config.toml
extras = ["some layers without attention", "local attention windows", "paired heads", "shifted keys", "gated attention", "value embeddings", "a smear gate", "an embedding shortcut", "learned residual scales", "norms scaled by depth", "capped logits"]
lr = 0.00374
weight_decay = 0.059
seq_len = 1024
Each number is 128 + 24 x the weight over its row's rms, rounded and kept within 0 to 255. Layers, rows and columns count from 0. Numbers have three digits each. The size before them is the row's rms in percent of the matrix's.

# layer 13 MLP up, 768x192, rms 0.135, rows 644-680, columns 0-191
106:123130125139124118111125133156103129123121134146107134173134136099141111123133169107117143091098111186158128150132122065087074130099104126117138124117158150118099118154142137112077128124152140128153101122114169154098112172085104167052168140138140113142120111158102117138112129131144120107094116170106134149145072129124113094116131144129100123135152118159199124108098141142128086134126146155091083125122093107112152116140133120123162184092163111115129138156146130175121097153118157161138113085133153129151105098113160123095117114135128120109141115108113125150148156153109166136
111:079127118163108138122127137153155132101106184148137120162156164122165132149109115136105139129154119151196109115112120144092104153129094145124133137129149101143164116171088139131131184140104131168144114139054158120135116131181162133136114166105088092129141140133100158153127161129075109123148147154100108144116117129120158128128146110156118149129169126115162105126145101124117118129135134155131113117136136125205122108112136125175106118147083124144108094134146137152127113138115116163169131172156152105117113140136101143126147128113138084135133110080153128111165139121172124080
103:100133139151131108141123122140134091084122113193114130130133161115165142104084120143152131111130130122127129095168101129091158130144098153115145125110103106125158109129106154123096131088134124115116130116152157152105153115135146101143137115090126141157138151146125101133098171119099116148124152152130099133096092104131181142106138148125142118105137133073129115076127129110129143142132123112141106154149107114165127148122106204137128139107128142080123105199099122144107103161069083130108126125128207142156114107116106135122176087134131147143091125103113095150120110139158092108
096:138124107127120092131109147141107104109119104124151179157187123115137117094125165159133138125162179122099066115146136130120080150121120109127132122077163142137119138137132118106115188072150122112149115086132134135114096141159120115134127117146169151131116116136133093127092128132131158106172110119119129145167110118130154143153085098142139082118165141154176120119164142128150140127180114152152122128105140143124103149135165122139124145104166119114123110086135149085124091154135153146135127102154158100070141137132172134128116119124090082106091137129089129106159143158158133088
097:129103131101115120095105152147107102091098173113073153109119145073152132129103083129148115138108112144101139123115162124107100105139132078072125124097126108129082153110127124108184112107123157126100140119123141160146071126155123151118120140094152134142141122135157070130094126151111127146147137141140101166124094154088130154117123140146107138167111179143116121132148141139153145152116081137104142101163110125167141122139144090129164141148122114091147065090151130131120117140118113110087093132131122115114188145164130122092143110151141139127088158131136154109159155157155145127
097:119113106147150094126135134113103107123110125163129130132148135091145148169113120194138087131141139124116126147120122149126107114181149128129160141148133128169131150110141131139101153120145112102171145149103092158144098121107088137084166127144137163106141153146116119106121158124136168109145126172079113142191101121087108142150083132130100108144084143151069148156124156116095102127089131115117139144092147104130147117119092162120177134139138108132104130118109124151152143162120130118156121114145151146127121127163133125090199098147118135151128153105146113142150115130126040126
090:121144150141157124111112188156119097115131120122106154121118138139145144082098156128123120143152126113130127105110163089121149131143160095113180171120085110111146141139144116139139151102125113175132126133149115094121124135094099166119133113151113106102190169179126095111118129135123119111104168172127127101179136132105113117159112109120133106107154125166116090133136134149104123149166124125112158144133109126138135126158120078143130137139131148172071103100157111154107110186141129148121112078123121097197148100103152175085110100147096082101132134129137143130161124119137140131
094:120169131103108090129127124137129102117128168119077169121159170139140101145123134145075154084120154120135081135122128136131152108144100163099144084120159086121139111117122100123114139073089142093139131111153119158110090126127122153126122111138148125105142149166125130099121148104125132100070072178098155131117085143111126154143130138129146179126168149123094151138101148113156163110131129117132098092121122138138152115094108140130146167112136154129179138082143167128136121149110143127130088111108111095130130128147155070141143080115119106151133150116113156125112162133160092092
094:084118120118128097158123085119136135106134142113169154149104180117124139129126065139151118145135170130065110124128162131104161119112093091158122117088157136085150149102088135127156136114155163142138117096119139132127136123137148114159132102112145101131128122150115094110099122112103122144104139147134125146081100118140170145109084155152131102129120111149110116116200139125119145151149161134107076149142121119132107167146094109179159144126080100101127121104120129068146146187104148088123149153156100134113117117143166151110103087121110092145099128130131124129122098150143140117
107:115153111140115150133116134118139105125129166124102119143110105105124103146165137152136128126139154166176134141149188099145109130094103110110149144121123144086103102126140149146171112148114147122139093146088148143169092103161128126144128154147183104110142112132110121132125131130104152101104106155126087172143143136098143147129135100132103135081151153171128140145145144110163162132130151143079150161169154108113149128116129103143117158103130134096166134119186082105150118139115157107127115135096160116124094126114131133085110078106132150065123136124130113176145106102117082061
100:118157113146165138138135114141119113106130137156128129134125105117161114090139129150103142106166161110167122112135138139108095147208150150137120119156127108128086148139114117129097169115125105124151126088124151180132149142117139172116119143134081132127107161165102124152115120126144140136108146114133137124088071133071155171094140109110128133110131152153122106128131092105129141159108118115129109126119155108195122133127130114131122150140166157136156138089161146113122106132124164134120113139158087127151085121148152165101174103131139113107121187090210135152121123118180145153
113:103129109123136146129127149133129143106136159139109158140116110118142135141134144168121123109128153156148141151109103109141056088104136139100139180116158110136122134140105147149118100112131171147136097128114113107096125139152160158110126148123135135101163150110134131124130094133137138136123152134121177168139079090087126113151092094132142144088109100101126069125138140100117109149129131085126099152175164105124140172108101109135169121152097139131135146120173105086175121150106112212128114152114096100126147113147142123156131082131096112097149119090165156174149123117119097104
102:109164124146155133121116161156112129141080127143119120177167109121134100087118100142103138128066157162126129122106098107094145126169119096130158123160103112141082095138136109117141100141084122150118156106147137153071146152122105113126124156155127108101114139137108096114092116114148155108113161165114149126129127129119137123127155123076098154115156132096127132096101068101129148126105124125130102121115152075148131127165114095120105152131124162090146085140136111145130137096134143130146088130109115126116141120188155130105174106145156108100091092094123065159152142164128120131
098:134149110155126106140100154130119081119141167127119125103151140095140143091144101114083111131143150135128116145115127105101147104143084070155133108140119163125129086127119159122133164106086150180155158155152126141113157109122135145123119095158123113120119125144112122139119145163120143088148070153103107123140127167078161107152170147122146136124122198108137083153131107093136093122149138128114135095089105133164140156135139156111115128147118148121148140104136154118143202121124144176144103129170122129091099147174118119083128110143121081097122113116143122100116174119108135104
079:109194135078077095107132101152121131127094154101106119112169116125132157104106116163153147121133162116134080125157118122143129117097125105080112111142106137110119143167112124168108147153158094147122115141147161089110135139134121115083108133138146151107132114163165097122131133173090150127109177164131120079135116120103151165124086147137144152140135078140161113135140112118157156139131177151100142117141169092124121118167095105159144143104188129135148125107131158148133110131141119182097137099119101124141138101158130153100160118126119106101102166111081127119114134127129128154
101:112130123119162125125105146156118072135135170129113148136122127086099097128097129155127136108128167114077140108124109118131103165132115102130133172149132103119182103152089112138121124122093116147146120130060149139087159121122085132096119148128113147118132130159161107117121132158179175129140133106140140131125113110139149095168109111164129086129106103168125099133134116135174120122146157154171117134137077125120106159160127139138115163111110155138140130138147108088144142135087100139126102115133155141093150095119129130149161116166118083132089143135106127128186175157195107118
106:104140133102122120106107170129112113097139145145112112121119132085145108083119141150100161140120136159090108092150135138106127126123164087157132123099181125178131143111134114135109117052064103084146163083093096158141097083137120104133127110161099142118134168123123135174140162143107126099094113130120107132161106099152114128143114092164107135127103144167152096123159106139091108128131141144141125129165097126120131116115140154172111097129118123136109135068124097115140092138132150150141077137129169139123124119119119119151153096173165122117140132077119110120132137111132133083
109:094109103125142134157114113136130078121100145121108136155116157121084182163081084144142138112141171149104101139096104147100098125196109099119118099126157100096105120140110120124103108165110120134123097156073119146123129078142153123130142108137103105095109138175098151100114162138125152103157128127140150149116123129141116104128148121131141129134095158156121159132131122084161125147170117097155158121145116112157126113150103143145143113142104124130112099163175147169136118143093137124099114120153145124118087090129145135106195144154168080134106130114097142170138112157157146114
104:130151125119112129171103134114132134119096115144073167139140134114120115127147141114136137118138106149080115058183099116085145160117089117165156145121117116113164111136083136107128114091137110114146091129106105137080083148115092142156108134146137097137118126084131077110122158139099171114119134149113155134141105106106132155143121157147155169067149118138157109129175142090104119120140157101141115143118159112158164155153141138175137113090105144158113119128114125159129148114133148149139113099107111095132164111123158091154118066140096103106142135121130114161149117117140166138
109:089135099100139126148083133119138116096075134175109125171160095128096148170124115141122075129125111140096109151158094139141150138141112124114173127108094121070064078140123149132141114112123128148103137138124146150134107155126136123145107123110134138118121105129133156117105129108119136154118124119122157079136117163080121125124120118136097114078132118145144157125126141176128138132160137131113163179171107131118140107162094180149141117101091133127079134120139110134099154147158116145125119112186122119099137071159128120134156116126110136124152175123145118106178108181132167118
106:089156115106120097149122174115110091114141094117138128108117113140134208134134174180131140075124116148113100077120082100117129128098108117143127140105155122153135137172123125153121117141081166148120121135154125149144129109136114159129150125130134148129159108133113122079140153153099180109122134184112118105120098121114142099145128139141126094099120145121148120129136098099101131094110116138151138118100103107140123154161100120134152176126135149136133102119139130151156103150125116123158088124115158113127162105103151115122116091139150108128161195128110095101175128209129159099
111:120129116130113141111130158150122098123133124143092173081113098103098141118153139117102103156147129130150085087121135094153145156132120096127143080138186125079134129112136140119118105127137117132136152091090087123119054158159137147125115120140079112097101149119117134134153096121122131151118111149104135147101132155126117112141133161154157097129127155151130116114100123078160095165159109104143106157149142107144154093170141070154125126137132114117099121108111100169181127146171108127192145112193156102131154137147155096152141139123112141157111135121141129120138098103113154136
103:119109104109146132114114135152167116087132155143137132158086125142167122116087078123131157120128121127092111110121129151128087126167127129116142151099109130110118146146092142072149099109087158147129081121109101118079145139174124161097166135147127135120108167140117112135103126162089157148119098124086100126135142051093158144158128137096120165122118102139115126138129130079121137131122092104108176151129083136151128156095172092100098105134086151131115134117152088104133150132103120097115130138168135123122128137145111127119122084158085143087114173132140104110157122111124144125
096:112146118138122143141108131154100095122127141169144103150086083107110164130129128110129095133130105113107103137160112134106094142128155101108117120145123148138057140135162174101089113117142176154150147142114120120114132120105127153083176176143068112139100133101121111107096110152113188124114123078147140124087138167121093110110090105132129144081139140098138133148191101101134103126126139122116114102116086150124135124091099124109138117104121120141122122102098159144140145133107157132136101153116129083098112125142149134070140110131117104123139129066077162129137113133103152113
097:141134119125151120112121138137109115118136166123145122125189111135143144094151105117117141124074099115151133119130172136131129101129103101131166149180102163106101156145122131095151117114093129173123135092130076121100131144096129161143162155124156063156166153148132100083128148138134148108123111128149121109123146143059175110122118160114100104151121154122140134129131101145097163134104119095149162106137085132142104143121120116145146171092146142138154090128149152083133148122140151173129116116170134116098118118148140086116111100161144133089116169145141102184122131142115171151
099:151129118137149138133108093078139117096129146097099173187118116058087134146110116130165122128138155131168113126130150139096136146150111102111138090095165094085121124131127141159103131131101155133167100118141135146111128112138181148129107150136083104156130166093115144138124138128061147153131097115085157114109117155113115144123124159140079122100148144100173144118139083127119135140134131143084087090174104118115130143120143136133127135100150123082124074128129111122119129161150113138149095152118105142158132149154164151155165127124130130169092138145126113157147113086120149115
095:148094143146133137110155087122116123118124149125086144134152088065134094125066116162096113104115152144184103153105145133128121100172127068121132136148123111155100073121111140101118152066138133133132143119138135167124138075148131148118162139149096121140137144104155093111145116123084179107093128089075106128150114129102155115137167080153152137123175122113085138112135102130166138153127123085114144117119132127173115114112127124149128148140138115100179135096111124115150142100090106140121104112147104140124140119138127149152147126120119131143134118120142134110127151128143179074
098:112154110105134153095127091096083119130125094147161138153093114118119134129123140127121118134118138147136119125136125116105101060172116093124133085090100130141112097142103088174100170116131117130097091073118158133148141127115087149105106125174133167116149131112133130136098107090092130127125124093088144113103108108090175141079096149126111109093110124131157162067116129107144147123162125141143141083160146087142125150107132116174139123146145103134127096139151077168133106107119153166157116115126138109133151100153132128136106102124155140114158151096119162154145136107137087119
105:131131094145112141138108173143121120129132142123124127119108154111074126113095119127152127111123111158118133093126149133135116079127140111136179065134164130118123106123146104101092157119114108155127133143110137157098131121148066151145163090113106124132104163125125136139146142135127134141108127177139111134146121193149140125137138114129108167112131144113139121062154072150159147114131107114152131172161145120129129130097105091139074125123145104084111093101118111084156126093149117124142134123142173140118115115118120123061154144124130068157125107117146091115133131086111100061
093:128121152119168119112112111141112107117127119152165144163115117100177157106142101135062093125127095136142141133118104109096075149110170142076140113126149127112167144138088133143118137076129166120159141148120092133106091154133096122123070101126083104128154160135135125114125133157142158070115151155096133130133099113094102156126141136180114116130104133151112123153114091124112136121134112110075163154117080111117155112138118131119130124121098155112096112110121132101182152147176166145152074141133096118136157142114124113074152132147108138116120165117148112128141123121156106114
095:093107108115143135084087108157114136125080130109142098161168138145154195136166103138101120107117148135117122159138130123169133112128083105121137141157097104106156110164108117105141144098124157142154116120127134188117107117161091121142169165145137145133103154161113136161145104091113150095099106168107170111133080109124137171126142112116096119104141116139132123147142114091087110180174118137138152121110120175097144119116097133144167104104155163124124105119128154123166142172142180141136174097101118103092144156142153133122117130110135152097138110119121120118137134146150140106
102:086131119124130135128114118117141099121139158125091127126130116094171178171121189126123134095139093155154117144152141124180092089162155143167137128075105110137141143155121162138114152091139142114167110118123145096122079142104089156182137121128090121081139094153111096136120152117129151121138139168123140127141121139130093159107137133146162089137178143127124088124150132132116114100142107127110077139117157152136181106143150104110129143094103164078179126132142150128151134108115162150138119122150134126094132106094155104138159155154101146143099136096145100145156140144107109121
112:111098110069118138103099122113131111135118118127107124117128097127164165119113131132135150149143146115090142138195152128178151123137129150151159115146119157118140134145123132138159133103096169119146118119082157120142108141131137120076134107123111150066171120126156081124152158135092118154115154089106125151086126090087138110146152162143150084129096115170140097131124133156150107146135076114120109160151104109127126164099124135165132120083120115094123139101131092189148144130122132141170135119123142112143119118134142089134149160122150115105103135114132140184178184100124136154
104:116126124168142106100129165146073129102139153104145115143160091121119107124134123126153100095109163203095123158141130133126112131128083161098152140101117136127110106165156150099130144147137123133146165159109098164115143127163119094147188152125156121112144138139115117150115113129132159140148131098094109171138131129135139173143116127131065100135151157139146084101126127055149155116121094150116136115099106115124131127104085108141144174154150145143128166113109110115164139149138125111117135152150179103088136125112154122130126126119151120091086123164101088159140143152126154173
107:102142087132137116114133119137141112128095108140132149131139118136124109125080116133136151114152168173119101096134113123122141085115091111128149122094147142104150119156112138123142167153148106151143140154128086143122143175128091118099128111088114103108151116150121134133096164110094102109081107124123143096128103167139117125124088146172072159068154157159146129110083107090126122171136180130130138139121119126126176122140118102140128166124104114140159104065139119122176149141137138127121158162149129157152157100177145154107117154113137154148141103095124169180161102117133097127
101:081130133138125115101073161125123124109128118157105149144135139134144134095086143181051153104090128151129138118125112141100177113121140122129154092106138126089137109131135145127103187117108142135122123104140116114076110142068116192125118136151146151135175135184149129116113176151104147138127093151130125106148100110122152119136146103120116133153105171155155134103166134093117121144104127148109113141118138202123135132109145141149130147132120137111098127145126143096148116158152148145131118115160137074139134121082118069122106117139086113117149110117112141121138170174139125129
098:144106127101156129130124113112103133121137166100139114128068110113153119132123129125128124124099135121139106114105115197145115151125085104085130117132114103099113121126117151132098160147125157118127095094127135134111110154166095116133131090179099116114129155121143123105078131118116163159090108125128134097111156090126113117108138162114120094125095127121177124083095139128102112129154153147142109111121110124159170171100065108130133141122090151144179097130103160139116118107125114154160074129120159122079086127058167109128167101145098101118103109120103116131108112151155150126
# layer 13 MLP down (transposed), 768x192, rms 0.124, rows 644-679, columns 0-191
106:113115147153138172113126093150129133133140123127142107108112132130167141101117113158151140118119145142134148112126160100134102122082078144155092144147202109117191103117113131061106084134118117168125118146159169133152103116113102119117102146122142133130161092089116103101162108110150174125144108096101111166116161121078100097134119138094094124118105092168151155122135125172111133152124134205167116110132145108142140107162129135141102148153152099128130126104132183149136116166096100106120110097134125141118121131110125131114107140146129107106113150137131117140100077161129136113
106:147141164135127157107138133110135134166115168131119132114101115160113137118102103145108133107121146144114134098127152195186115160075144117178089108083158106117164118133116116138114140108120130147109109126136094105133129103111102114168081090109117120147145128144141114152117080151141104177109110113092136174096124122131107105130141104150168147145175115166132144105140157117098163143117124159066092112152160162146137155151125147142151151143139093100155107098123142110119122119144156131099094147122130124150144152155185129102137121092159161133142114153168122134147101105174130139
103:094146109109166120099115098115141136094121139101078154112158105110085112171154165092098134158188126135153118119140129135125102125144151130139099087124090151104100120137121138135171122126073112096143126157124149124098128118181101151125157147142126130144152102093130109092087135161194117124156110096095117149171101181128085127120124160166122119079108141151088127096125099133166134180153125146109147118090133125082111145118114139097123135101152085133173134101125138130114148151138147110156157129136135147104139139121098131126152136145127137122150145122172135132149141134141151147
094:142145123111132135148164155134104141145159122114145120155149093094131168119136116130167136172133105095140098105150183120155161134105141182158055119140113140120131125164153078145122135113174149166134099180119158127111163136113086078143123108155116168118128127094149076110138105126116140070133158115113165132140105106178109151149133149115120139184137142099150107149122116137125129149108097131138124124134115118145129155154106100119143107089093150109109154127120113133116142155088154151114150177113169114153113112119126121168128133146137106134097145104124108136160112117077127142
097:117127142128124139123159151097118123126123091136135117152127131115136146115113098116165092072147111106112142144167129124123128099093119143135060154126098150137118086112104113150105103131134089088153135136130150125114164139146112113149117114154131145157140148149122101148158103140148165126110126159131088117095135124114120139083150141137111151138098099116128164180112135124161106160095127143139101112116090121188160118144128125119151099106102153119156120172100123120130112133168115086138157097106081207138119146125106173150101119139189162108125169138086170134148159121134145094
100:135149121107058148151130129137122140134129080082113104107162162132143126166108156138181148115167145121168120183133169107149132107123126071123112091071099085166126088160133084127130143098121155090147103133097143127138091099150139079128135147129117116105101112117117085101160125141105153108138110114098173115174108121151113128114146149114127107145146130077151107141103127157148142122125135122093136071115082130124145148146144109119150128132116112115162122151127123116141143159081120154107165170131114095098123138143150104163106138113133113131144109105105143124098112121128112115
095:100100157119085127187145099129166158130117130102100117097085137126127139167118103155123111110142143149161129146115111139131128103131083161127097169096114146163153129097114185119130136208148134141122111157094119164152121137173178139144109133086130139125139134102136112123144163109142150138132112143087148146119131129174173135141109121118091149144116133128114120132148142130134098143162150126102187148163144158112155151128132109112095135145110083126123124148086131113149132124149085113095125143148108130114151158118128083123124193179127097143107126126140112114088109142084131142
092:110125135126121118140152111099151147111164137101138137152124084127136188158116138127128123134084137126125128105114120093135088137191133089132064142133122153174109145124143107155142084176145109144085118145109106093092136129118140128155134145137128150099167144116135125174147138130145137156156165121131128119140142134136152086133113122129157097157132096116133114152168134156087104161120108160129192124145130082136142116177082118135113126155158131137105136154166118110144141088118112137093169142164118161164093102132128096082121135191158127113131138096110131108135127113109154155
092:195121101109142109144115177169151133138137137142121159141103115129097106088120135093171166131111166126122115090104145134140127148089129104120057122138154149139125100149142121123173120117106078126093121081140121153124112117088144137098144118126139158108159084118116125181118118142136131136095135110111086129082133133092120103141141129108059163089119131129135119131160134102160122138097131132098139117136140113093130134133079130159142147144113165102127133117102115098095151113129133122142133176134109163121143128091112127084095131125171157142096108128096130119136186094103132148
109:123148142132132107132100166134088128133125116145124191150108117130141145120164125106155087131131159069166103111154124108134157100160123120134094144097179136109102110137115120141101159100136058126114110112135115139095081150128158131125126165106111107123140117130134100114131150102102076156140083119133160138113096138128137116110118157127117162182115129137105133088116106146131109154102091119044102142152125136106094134117171128119152104108135133166155124115122125159120064130131128168121151119164097095145149109146155151161139093121126148165117113104138129103093162117127127114
096:106111127143120138124178109152114124123112099157174088162149181109123117098119138123146102176132148104150119171116110117144165123107129163079152099136166115103131127124104095156118112125124092101146139101134087149133172118123143111127142104136123121124096123121150138125126112162178180105115152132116164157083127159118136150171110129167141128154042081127129106111127116112136121171150146142151111146100160163117138145147147151172100083125161110141123089151129130133109097131129129135116127100119123145117091097099154115129098112140099129140137127155186112172102132124109156133
113:147152114138101163134139146150148128124154134135148166074138133149126140140144131140165136130119136180134106116162108131091118136079178122143127156142148112114095137147107091099129127119104118101081151130094189140179142138117134131104158143088102087122154118136131107132164102158115110110178111139111103149163057158136153165130130094123133137082106123106106137089129140119117088133116134133150124091145118113121113094149094107152132121114099135163125126152119113116153114065156110150131130123116120147201129136165109094094140119102125145123122097132107094149108142123141071128
102:150125120103143152142169112106106122156133130154141117149131120115118101084131133110144062124113107126108115163102102142127164140165120143077091140124090135133088139124095146147146063150114113114119159120128106112121116110111103083114130134108193145153141121138135168140115130133113138123096139127124118098103163122123144096142103137095074162133121098081159136056111151151138146107069138164128081137157156121119154137163137135122128137153118113103100111119099167111125161103166123127106164142134147123115149119122127145100118152088108122106104103201126139167108140114128123157
099:120145155108129126166136114150136137140135123112201077084138138105127146148117143120144155135148085139100142119121147122131175119102166110127083202158117124115133152139105133114109081133131116130123140148088165150114107095099143159137075160149089134128121116157126126107109145125109141134094152120113109110171088100152083099083164152145089090129125083094113129154117107144129166143138121164123126078156162145126096122155115129112137125157113156162115134135129147154110108110144148141144100094138159121143132109094120154188111134137090124154126104141132154141129143111097096154
088:139104153171179168125120171106171155141122143155140103156160108156087115086162120119184150114139090155122098114117122140149098123126151121154000167120126112150143114130151123113150114126112129124106143124126139132125150132109169101138158179113160123089122116096154116168134101132129089141125127120122143104138119163172145130167145151143139136157176130132128152162106123156100124152101116131115129117173129118153161090136116145128123147148132128113125135137149128122158138130122124075142114183128113154144111128154106124126149132130115132127122127125110117114149129150100137156
097:171129130107109200148171142140140126130163121109148122157119152110158148128141129113133138131132140102151149125112138159117144130111137110102140112103130117133098155167124177138100128118167104131139157121134153199153150136107116126141127083100112106100145136122127141140109149112092115137115196180119108148103144120157113168127127133135103075133131117107161129075124109141122128104172136095162126152117147120172130106103142159180106136186165083150158105102116088108106117163130147094103152123107096176133113126131118133123092152119132109138128116105131108127110090158092158149
106:145110123135145112125132158116128153170120147141162123121124131153132093103117108112164117120106100169085151075133089127113142148130146168108145157126105145069141109153111128128156139103125154140060187121150119181134162159110162124131103136090103097184122140100130164109165131125100120096147074145148106109090110118141125140096094100142121112114091129118139134140121104104106147150119128130128130062123123064120126116127171166123123115160119132104135093111172118105131131154145151123134148127118098093121123144161133091095131086157104130152124138106117144112092142157157117118
108:123121153129122156156155104190146084144151132116129071102095135108106148143139152140117151097142135120123136121144149121144109093105141179142131120147119130108113148058102107161092138093137130118115142137112093110133147114128083150128143119122131094092095090152126081146149108119115131131153114156165103112082136165168109123155116114085143093115116139148171116158117098099132101157102144107133183117139119117106144127096104133150106114136102135147140132157119120105131182078111176120125148103097161134143080142106129132153138127140153139104118108101102183146150128154133179135
107:134114143141116109124102102149112077154069130154182115105134131159145105090132082109111116117143117077064110099122131144150122131130138126078172120122102129150144101114144139139138107103142126097120122119174119169158121108176052110125156156137165134124141149121117107138125149120153146109096093148096089144132110114108177148141106127156150138129112083094115161134108130128128115091110138122127112115122151159166105128120130139108137130104127149147122144103172122130063156160143134105105127093123110120129118164131133122176097098173155115104157147110098167111131166123117117119
114:129150139104145144113122113163141099153136146144122128116114146142124109151141165070146150077172073078143126186138144136112151153129121107158137166096150123143068163104107119151103094134103155165142151123100118140085079162127126135133135098175137106142109118099152131109135119127154131105107146141153108112123125129123201124169125112118149148075144128125121115103108143126135136192137132153124166093126128150124125145115152140119146133102114127107145156101125144104132114125090088129116150125164111174165115168115070149128166117150080130127154148109146151127136108142145123111
107:131120153108112111111128113137143107145120161120145140141121129156120117130104081151118116101127118137172122124102104157181138157115138142142085178112103112121102138128173153185114123132116120097188120111110168126143126103135078154133111146164111146074101104139138084115125113144178129103125123143117107116119127150142116123143147147131160103129112100173125155119077102141109073131141143116124152106147125158142129120148161154119134144125127171172167143102102131122103115094139123145130124091105084105118136168123113110133145115181132175055136136105105090153170144147166126115
110:129138127093137129130159182129139159135102134148143111121156140100109129140139140132131182144119141134081128089089181091101122117118114096129110119114178124153130145116138089125127132160136156097136098121103132159141133128155127156138111149175108175118113147110131093108064125133122129162101123122119108172139130097126146155097114153093097135136127168153117140123112147096106178116144150166080123128114121111146100114145112189157175097164145113174131138126149139101114078078109194150145099147124150097139121139159098120150166102117117142118152157138122134111120132132156120122
107:135084126151133178143171121118102159128144114112147146171129139159111144099121136155121149131145088159146149105108130134135130081109150162118108158113134152133098121131130150187107139095127089078087125159110128155156090145171118123129128128133134082124151112112176148173127115139135146128130136047135135137144096126134137136171143135194109162151127110121156125112168168105102124159152120166154163101096094092145112115128133152091121104125096110119103165102117122092156151096134161141123114122123121162129165143123138111137145155116164089143112115147148154120124107152102147133
098:082118149149123118111160089152115097116124154117126166108114127069130154146126157144126106125142107122118160124120101118130140137146116099103099103114162119125126141120159146111154121120077154142131141152146162118130149095146131147093120123157095171164105097157125122115164143109087116136160115085143181136067105110118117147111096111156178115102140140152112149119130097159144170126081132107124121102134135132108130130106116062109151092156132148137125142108101110138107150170141094113135087156124115102133174158070120147172123108096138137164094146120169119147117153113131145090
101:142133122117155144160127122120097127141109103135131185111106122113104161147137169124137149160153121145155172113106126156109146130130162135130107098130134132106131096079121080150154168115121164118154140104132113123099088120169078119139120099141152161126147109173117102116159135119139140175159160097132122081151118120090126134130114102124092163146106144118101138139115095126096157151148117127156155114098087121162123142165157150135119100125159145113106121091117095069139132086118120106074101151100107133122099134165116115118105167060097063131150147132113114121120119131122142125
100:103123140107102142139132137131145127094156137144134111130132166154139176128146126114096122140107151132126143167086080133096131147103124141142087124096159131163166144139137140161133147126143096108129057150136117111134159102167132127124128148139117163115137143126139119158143134153118172132102115107082151115104118113134102120113115092103168138138154102141195108135137105094154124161120091149145127115121112151142133139174112125138117116127111132132093122157120144126148064148094100115087120141166129225130111151148144129104106136074139131119098099180132084135175125153110126115
097:106129131133125128123164141174117120143105142122116171135149146120141083106087140121117135164141141084097160127119117197111138154116106128095027133118156138150125104091128155135116121098105085116124125118142113126120132145115077129132144092158140146117141138115161143095181118158172170141098148110096146125087087139146137099151115109177134138124120087155098142095160136121119114174095132123086124124162092129126123124107144102089156099105171132134117108143136125094164167124125148117140159132152120169116114173133130135115134149109145116092170137144128114133120104123135145123
098:156163114155157104117133116152131121158147133105105130155167125090107133097132154113128085109112089141129127126089157131121126089093129180149150063148156123152129111157133107138075142111121125117133138090148150145149140146169137108132136123087142115163194169085166128119097135142140108090089131133079121105137126101109134121149097150122141162176130147133120152113151137103135147114119104109119115132135182120128125167100120148149141108133129109156131144145126090163124163080153105122162166151126122140162114110169124110108096109102116119134129116164159171164094160113100103123
106:139113156142098097140127144117112121164120112125135140101113127119121140087098137114139098084117122114143093104109159114149116141092122104128151130146094125150107137129168140102120138116105129119124122105170130158122092164103119133114157184167105149143118163101170131100176135098106163114129101125138117092120110140112103099157107122182125126118131187144169147159154122107162158117138142164153102131119177157175126145114183121097140143104133117156133126129099127099180094137138125097141131179129130080124135121091097134125099105164091156113161127167159130143098112173126111163
091:141198159107152143146141086124121176146168135110139053107137108138159115124092169119132118152157103086099144138088132131138119085171112161124096138131129148115132095074140112109134105104126126129124144152159155115078129127161143138132101122118085144167133112118167117142121115154166129090145166123129135126139129134168110133119146149125122141168134145099146120159122138143176121132145164168118161094117151125119114103122133144094117123107131131120137150115134144148106104141102167083111109170080109154150153166114123109123118102116161130168107127176128165151140098092120132163
098:133135153155118113108104133100136154122136137154124140145085128167138154153103192135093144100175137109120103148135126139114181137093139137147061136117152161076142177159135129102118133140106123093116133163131126156174124099108081140148134118131170136124135129115080114087099141114128138124186117159130143123113061130164105105134150147113128158135140142115069105115155146131123139152125130149134106112071125097165144136074135138115117128156148134129158138117089113124164145109108137183135157142141122105124163159106150171153143106131110144129145129158090135136132102131107132120
104:116112147127169130114106117121061117145115164142146165153086145137133149108122141103119117136153125155110123101093079060117110143138133149141074097128123105123059101141101139158162100087133124103126122137135095135121123088152163104110111154110111158161148124140105148135076143131128153139137126094136078087130153120123113103134122093155109193115129123114106105142140129129173131128141146144075164088157129134124116103112132160104085152142108137190156099117175139114127089127119095131108136118104105123165123102143128140133110139111127101109158117166136120125111103131136139150
112:122095135119126097121095130155134108122122125111157119133119140172148085134139143108088111108180171174108154136155142142095156098117155101143160134143081151068098103140110109122100138117103137132116114123165137138124176155104100146143145160113111173127120139078132134077136132151145167134124105153151068118070137105079110109109116137148129149118097119141115151133113157174144129076095102106097114163136122111105103110172113113113128134131151126151127104099125124094106088088152162109164133122115112129149146145132115085110101150120170092137118105110111143150140136123131099147
102:151130090154156109106074106161148143200132091168160141145114152114103111091125120094142056091121128111107133130115137097124137149109131120104068138071146124115160125145117149129155130172124106128131162162096114119115096160161135096153173120120086109138125102099143123127094108164138137127125127127092113128141130126123110114138118079114092145110109095108153143118063118118127160138156140154139120159122095139145106160149125115143117135185116118121082133114134091167128106109148132102167133136109127160109134106133149153105145167138137122145108172086101145125124139144136132137
108:148152103155107121127156087127169107131132143096153148105142131123109107141099160123139160119125090170133129115144085125099147098161121125154165122134092090157141124136136125146213161096185077136078150126117115087114120091090177109131121143122126126114103135128135136097092144114145130115128093132140151125096173094191119104159144112114130163133084120102119097139104102123106139118123127175099143128123143127126130165132143145164113137109095101110147120109152103099134128102076123129118122131123177122096130117167169104130155143155116130124157105105139091113109136117138098155
097:074105108136120150097101107080139104139090152119069137143108168140137109164118110153139123131146108149170145123147139078105091147113146188111166144126121149117137117093117135107117095163133128126139134157123096107142133127113083152128142114094105128136155153111144153114157168134170172115110138105113088074143091111148157133139127118102160150117154120112152145114110128184096104105171109123151109131126116177124091123123120128094149130123142105144154146145120140152157136144105123126098164123137144123101046169111143140143151150122133144142137144143129126125132189158129121165